Each number is 128 + 32 x the weight over its row's rms, rounded and kept within 0 to 255. Layers, rows and columns count from 0. Numbers have three digits each. The size before them is the row's rms in percent of the matrix's.

# layer 2 attention query, 768x768, rms 0.124, rows 256-278,320-342, columns 672-767
093:159176172132164142155126127098138067131118144095140133116150169102120174090124136171138125101132116204178131172088103106077077161164139171182141102117134135111165104116157136178112184134150183154129166122108126184189194124115125135111115144134127147164110146109119122114153105168086158101
078:185122095163142163156137123157163118120087117114042099164153120160161108133152107153097068118149123180117137129102033150158179137139093130105144118072094081118087112108116077127120151101154160143123028119112185164150159126134139152126124124143072130136112160088114107117117152117145114110
079:070200201161095100152143156092111092070130134132135157108117150125110149107153127140129129121093086113129143171124130105115083171083156093140138123139189104175130084106106196154127153137185095096100147180121097162145170133145088124157081141094168150184102136126163091184123131138079156065
078:170051123108135211121143156160121173157093139131089173114109115085139095139158110122167184097211157113121122137086166139113145148121102127190072154109110141154129174149147132207137158129071104142245142173180212118155121176141100127067179129155145087145196132158090124084110148089121177115
078:104169154167145122197169113111112085105127180089078127166108101153079099136131108127197121064156086122113146195149162151159093146038180148129105095107155106119109147084101185116113136123150174201148164158117149155135164120129113176108068147153145150185096063091117122138123146080099180044
085:150193094121160113122118154203119143111114055131088093085149114202181148169128118114123085134116122115108078130103120182173061072154052122057155129138146099115143111115061128151103123089103124117092172142144176093135093164126145149062208164091132148101082129144144105043143177116149116146
105:110108184150083141157079129103152183147086133138104129139123114120160117150122132061107125108113082139144124087047132115152079057119123146143090108134115125084193080175139139097121116130180126044141108108193156160124119089155137110091118134127158165084139169105152138073148138165131173138
117:105156131078143108110120051080139128117177097132123124147128130105106135142162126142126149108133111089135117145151165133111114123142176146095087181120134094138105086100150109060132138100142105096155130126153105079130076157126145134159152063089148063128100120130065187128120182132111166135
078:153112147157145148164146117130064118084069092101096148101154186143155144179153088079091124111178109092118104119034127108114113117144114074145125122135184101103140115124110145170199146130163112155069113181144118170127168075130125128112153181131197071111183143145087092113124105108129135124
084:122098126151171191109139172219081073111111143134130129156144152116157149126146104157137131159128107135130103136124095174163136114107124122110135054100180119115075171137105192157143143072104107094157105153080157121104154141156091121120155146159152148151124118153096129097135079034116106137
063:176151151143077147164139037062105092154115174102147136128061129169040095129177152124166120133158121148071135152183159081063121118124199147139052087115105145141132113151101146151153148133148144184156127087125111130104135138103103078138112106151095126128129144157055112120122131134102153138
069:151092131137148145121111127134140171154113048140110113143169149134172167109068139104069094144090139144147095083109137140128147143194051123134127148148118138116163159172153083137101131155118139131124104121151109109148052157132166149085173130127127059073193121163133129114106156092139090176
096:103076139163104164110089114118134123219154064150162103141127127167159145089097156100100140087121140117133133073104055112062162139156130108158127171149142143109093137161183134134123165095083122122164054103126139191119136121102122109146112205106126165215160107162095117181158086129124147154
101:099172157105145120161139164082150153121107100081125113148127087142153137156139170072181097123125133047139120201141135177184152119086127102166101110157133147152138161153139181102151108158176107103116053139188080184117085198095130099191109103108078094067149120101143085124137154143152141091
101:219141145149095153121112158122136108106070066144110119168078129170131104088110119078197155117134114118116095136113156115125119164085144138097134168174147142155130115104100150121120076187148187116077120101108124133129115150179142090117114175131132190188127108091148149132113141218112141091
112:174156127134130087207144080104127111041112092070094086149107069128170100127122174117115166126075114108107101127065128120101062153102137121139126097165077098181143225108150094150083141053132113072141150210115210142141152152127111162107137128160134102115134131138062149122141099123116170138
112:089154224099118126146129117193138121172133182119117151184191089110114100135175073094175104083105122148096119105192167141121116166161113130127100134080123107164055153108087094150185103105143126091093189095152130151150146106133061126142196093116090129111106123106203106155091086128171107140
109:129155130090058177111091116089101147136112075117135119125114136168138109112151146162093064177115134160119128108163115163074137142124090136141093140085111077123123137129101093085099109156119130126137091094118135119127139127164110136133117158080171149170098137163123122137172164172158118147
114:162131132046044170141144143087171122097152138132124125129150127112104087148162121145181170102092175123168125117141158083075165080156164098160092183112097091155060143096165165114130117131124096132152128106123156127109168156100150149074143117135127117042112135160093121116100151084139138057
110:141151103122092146198129129134162142061080172107116118139132121144094117082095102186118088151120141109081182145156115116110101137127121131190092122149098134133098175139151164169106149151166175118100140146112175146105131125168139091116128145114115174162098174150125144159142113123154101104
113:121114124068120184177084182108128165111163153134094107062042110117108066124129125140084141072147099161131150113154147079141127116183178123124085193161123117106100089149085106137145089160155146143108123126177138073091161144134184171118093120106166084118061095075162123157182121150177143124
106:153089116089156156114146142120189071119136183088079121074030084123088162091112114067178147099157095122106130137094136156135119124094171135127147138134216102098098120147174131102095183039117095151129107137114073155063115123142123151116111093157138043121104145103142150111095140152179180085
108:137164139104143147185164121102110104117122081185120140160089146148069111133128182097084183152159097172090135118172111147160143117142124109130134140159137122101076151145228234180144100091070167097121120139142137120105124092138138159088112148151129171133171127168114106161201155138128106115
067:113104142105156163109191151119143119125109167090141089141139096147081134116112138128061109135170128184130124133151110134162154102111153144159143118153095126109127144166149145114147098059107160143152165198098101083158103136076109165103112144168111072150104130157133106084090154094086127096
089:081127123163121160158149114141150162084066126086074089101111109125159114124086068139081080101085090142135136073125052095148087154130049138142143110110111104137144124142129187124112085167134138119112069093126068154181135122126136079095098071117137100116100161117129125085127154144127117139
070:163096189156184077069187112042126112153145196173168127153150149132040181136175157142131167144123146146095080170083149176161178111145197108153149151136131115124134142117073124045111157115130156171158154091095146171085160163025130171084107144113129142121165111134137155119144090109109130139
089:128132119099083151195072119189120079098208102113110111103144109141156128181141122077126085105132124141122133116057098082170073106157122120128132071077095169129076105155103131146150161095159103109103125104106152125158132147178153077096163127126186174165170154139187083158064185195109157027
078:093120194131103070131138071044054146119119127081133104135144128076025113077161107119183107101070102105125109182059126103170161135162116147093132057094160159153123132100140159162103175063116110134134108116123081163149178098158082131087094140161129118110141175089165185162087108113108123110
087:123150075109045180126155121174167160091128068123096103110175146142150117149063164088109127144160147118104147143113096094091074092147136086130119134100141104170063124156161087190100169062068079112146161188164160140163131130097112135142158143173146099126094144158128145105141156135174170087
107:128114128147130138098085121061095034175135129121146115101073030141146183148096105143156117167148149101156107163172147109138129132123141113166081168079150106126119149083132101131165183134122084127140080134092125123103125162092110153081165163186156099112087175092105116086112104083192130104
113:138119149104108135079134091120129080137129160127153147112148158159131105133147100147134150091148111178084084124129145092088185102116139112077138170145151137130145080099139179122201157121127204173158068137119173215134106162154184157137116135153111094108081122110156117144139091131182124139
075:151139096114113159077138103160090113138124063100152142136136153088053118077138115192120101134227113103181192125112086127143104095029118108100087110108180096079114127119189157141093114166101150093136099114103170134228133146160110117127149155144105153109139168162145103116087108146121132078
070:141068200140090106097115059070147087164137102135146092166188100109127138125160112136085140145134147131137144117134108118120079146070107137170120103135093163179108154127158226130178130171149153141136138114135111158207163141130175126134098117124124013111167079134138164111169137167154158096
087:130145120115184130125114179121180141130120116150173112111130118163119126129176093113080115126146112139120134123118165133218129098161147106129079154134105129107118125115062159108109157117076073042137115107165083132124153122151177070067095162109112115146114162185154145140097102095126146092
066:100122101105117155143093092173099084113117089103085122151125135123170146135083118094092167117097139073167134107120133135079071107100133093098101150139125135140127128187175067157107118170103142093157134151090088081125094164143166082156140131126155142118128143148120121117153165128117137099
097:107083149142146157116090172074199114169114134159148109074079089148162136115123143107121138159140125166118098134140160152083130114136086177157188160208145141108128116094073149140155177171195126129108085119139127110133129166104183154092130164090112122125124139160154101106137123160111117091
106:060157149191179150100097105076102140132101132160108077180111132094138086149145154095210128106049090104162088160172087155144119129113131139145043136149157148157122148113125154137060110134137112116185132103126047154114159154137100106094132138134126171070102185074164123163130121108132131103
113:110112117107125157132171174075022170115106096111160107117177151173184081114138087075141109121128125125109149117139110133133098139147139153218095128147186121149144150129072189163191116129126112121127113135116044156162116117107117160150076134176179039151134155117152098100128117176080149138
105:150150077132142138138116100114121141140116109130135086141192096125150115127170117108177164130132151100119142148097121097104170122104126137126122122161108146099148165095112180175132121100075117112105134194179143110145122138151123094045146118136114142096150077136118135098109111119137097147
110:044192169115116175115105092156153101120145120108080086173117113181141134185152102113114108152080156096132169124102130130095153132105109126179145140119126134103166105132147210154123133171179094151131148176119190116113089166141157098078164138180102125043146109146122092156078122087142105136
101:193169125135133182137113200102080126097149105130094090148107111072123111129150120119187069096212099094157107184096115092147223094074150121139133127176099125114067168089074146158156152106123163169116083132162108158108080080122097076177130117116200133092183129091113124143126130156157138140
105:122205091072121110091134175110200159093130092129162145125187113177129111137120107096152167108182125132201145093116092122182148131127207079140131165103168156112125096143148154176134134077147138176086120087186143109149126109120135127124122117112129160123118135042155170137154154146096104089
106:139158115183126143161077097181181169128051117122160102157173084148106083116145191132109198114072116112068150147200105192174110212085097164146098084203096075089145097115108077173140124148164106172134065132199129090100090110161093172168088082137145108067120095183086106128123182110177154148
099:109084064091189112136108104090160127188120090104161112116117148076133162160168122122113113148139165129071180115136087126134183117142184189128151131105112150130156115113091143184109100114110138140089151110113112122113132144129164059043146125136157138121122137171138154149129190113142113145
105:145160156138109108172113157151115134168107138173116128130075122186149149127125105112146091110116092071143125150113082118125110135072103137122109088161135127121177148162126176118129125105115135077088113162158132149046095141100094100157074159154133059087161105108136114123109118131128120097
109:124151082133100151106112130142114151137151049137123136126139080086149126135184157065039116119120057127088105129211121062112161139131135123123065135125114138126111122143108186148148111106141081172151162109152150152068101104116147147116124116074112133132093092181085108141140152092171141111
# layer 2 attention key, 384x768, rms 0.117, rows 128-149, columns 672-767
111:043026199109111080129088111160134117154155111113080137075159120180126158117161145159110100088112129170120097072114178117068104131108081139169134165129160149112099153122069145086133137174148126157137110085124179156115137133084180124125147091124131141115155121111119115139144117143099075144
086:166163110171122113131178075128173122151115142102221157130125176151147105101167128086072135152147124100107113112087090088110138103163091073130128174113145079189118112082163113132114106130120078122104148129128150130095155145164195105126112099086117136171147129161184152119044081142134197116
108:081053158137122116127133148124144117180139134112090142094081117115108134134085112180151108096126134146125145140124183102093104140106109132165084099193145139125112122123127138078161103149165210117119122115159114153160172145125105176130154131146149126074120069079103112158161146153116124123
100:170213085161129149103122185165170151127115075156122126134146172156190086096131113101141180160126156150106118101162098104108158140128153129116154137104077071114161146138154103142178134095129070140086097144140145113106110134105156139102110204129129157201090122195099164058120118122128144109
104:112099138166146130205137138145101110135154182146144132150032138080128149152148136145140099073114156146089145111090174157129114133133123098092143151129241188148153054072131133107154161139131152031143157083138133129118087174193111112177084153073171087098155172155201149138107080116097151157
124:121132126131097108169150149126127161169134105151122138111134166159185148094113136126117137106109106196111153111161094093097116097152193184151101175109089135114111164181122104154166106135103112134094126138147156118115101125152182069095145147167140131184153135208092121103140135138188092103
099:120160089073116102128151160118149134123156127134150144205130115179172152167175070172115190169108095118135170085157070128149080170160112167092092171108137117079138128106120145133159088062162105108118081140154079165145160123127165150093060079048122174148111132053127150145098157067122125118
099:162103180153156068125118088107147148162110078075106169113166109127136051149111113129156123121131169147133128093044105141144163182145146124085175063120104102093073109108173155081093088045123136122140177125174154144155122150160117112100144149090094130143147116119093100114128142064127088150
101:096068179096155187111107170085131085161132144189150098087101109156113116108124189159113116144085141178149104064141199090096089123143101137209165169143110161141140181124121170093135145127160197167181115102173106120156164110129134119137115099148083136089159122029142121144131152174143105075
125:119184140145129184160154150201160125125177141105156130112123135121190130141177121136142107136101129119113172154115210147174181155159105088118068173097154096192132077128142085092159143101149123082085125108152100136056126163127164144117090120121118111076121137090158169116117115106155191134
092:139173101155089137101137076135121172061090092154114166149156114127176115086099111070098133149099130167111099106114097152120152158112119128104144097103052068090143116147110102193137102163122105132098100160133118115152118062127096139098107105185101120168150104119110086093142143117123132171
093:170157131125104166121051096161142116100086115161143106121140094179134074123106157084101166142115165192102100105094121100090119114182100082123139123088091052104134124066138127121160115149154109173100109123182120149129124093139143100121090116092164101148161153109099129064088126140095152146
111:188195071100118137129126116171130162122160125149157140139176167141156100135176136089132174148135105177134111098162107129153174112202161145127111153076072068144160144172128090165128117103115103147133164163127130095109075129124166110062133134142194133168100119159103157077108157135135138099
111:084061164146102090146152079116127110148151161109183150079094120117043155135110109219123082078166102098145140129099147120138066153125129134136150102175167166155149102098152157090104104135129181154145155104121104133190190141122114155183113092094123130107136116092135122181139158141086107129
095:152129102097152127145100082152179145135156094150171109120112141113108117165131168203114148148115144105131106078176122194132169069102124128123133099133071085173084154146126069200149107094154096072074145119123166080115133145107147118093086095148141105066099111087086168074146104094214127130
101:126149106130154202126099070128156063108147147139114151093149111184119130117163122128210118170135109143111135163107123080067173134122142123172128168117154112118101122126145147147158129138104197119079138112148155122096156115173200076147074189098142143083084191074104113164152107114169160196
105:139124089112140184154144199124118103139149118167151134115127123146098112158154094154077160145168112145080128138041090100136154147191165155154177164141068116134122161251118083172152161132131107137122122089212128101135171143142173158138142084102091144198155120121163171109135083155095126086
099:151120149160126052087155073128184144126171120121145151124225145169154155154171119106114136135103164154125142210158104188078128176165093135130131164173158174094159122208070060172094182122111127100115097129149102075120104143104116150145132054084110153088129091123127133119075115085147127120
098:192127129162177136117136159147102162123111156098160153088078171088092113133111110132094130065125103124128149127132128168105090128156100156137095144113051101161103112146113115164078151132140098160158107083076143147110183108139135162174133148119147085129181121128113168119113185111109091184
107:080150113101161123060149080097126130159169154116143129109123149106114174127113119061079180120116134129131027116145121133112118173162145158144117160071132108146151143212138053112140134105115101142132130161090070154142107073082118184077144108069080136124132116115144130085080112152134071124
097:169129154155078129102084113127123124169089187114120149142160105095137123158144119152129180143149170157131091079150113144085095065090124133157129118019147123116145165151183140096144191179084180091166065208061137171134177100083114102133177090185157126085167089074179117134162075152152093125
104:135088166199098151166104107136122183137132058115078094131099132110132133127141155114144131102126161093109092140183139133107123119126134153142131103131131202155152129104162112087098171126113115109119180123155130225133135108149106154167035099093102103202118115081100083137056080135112152107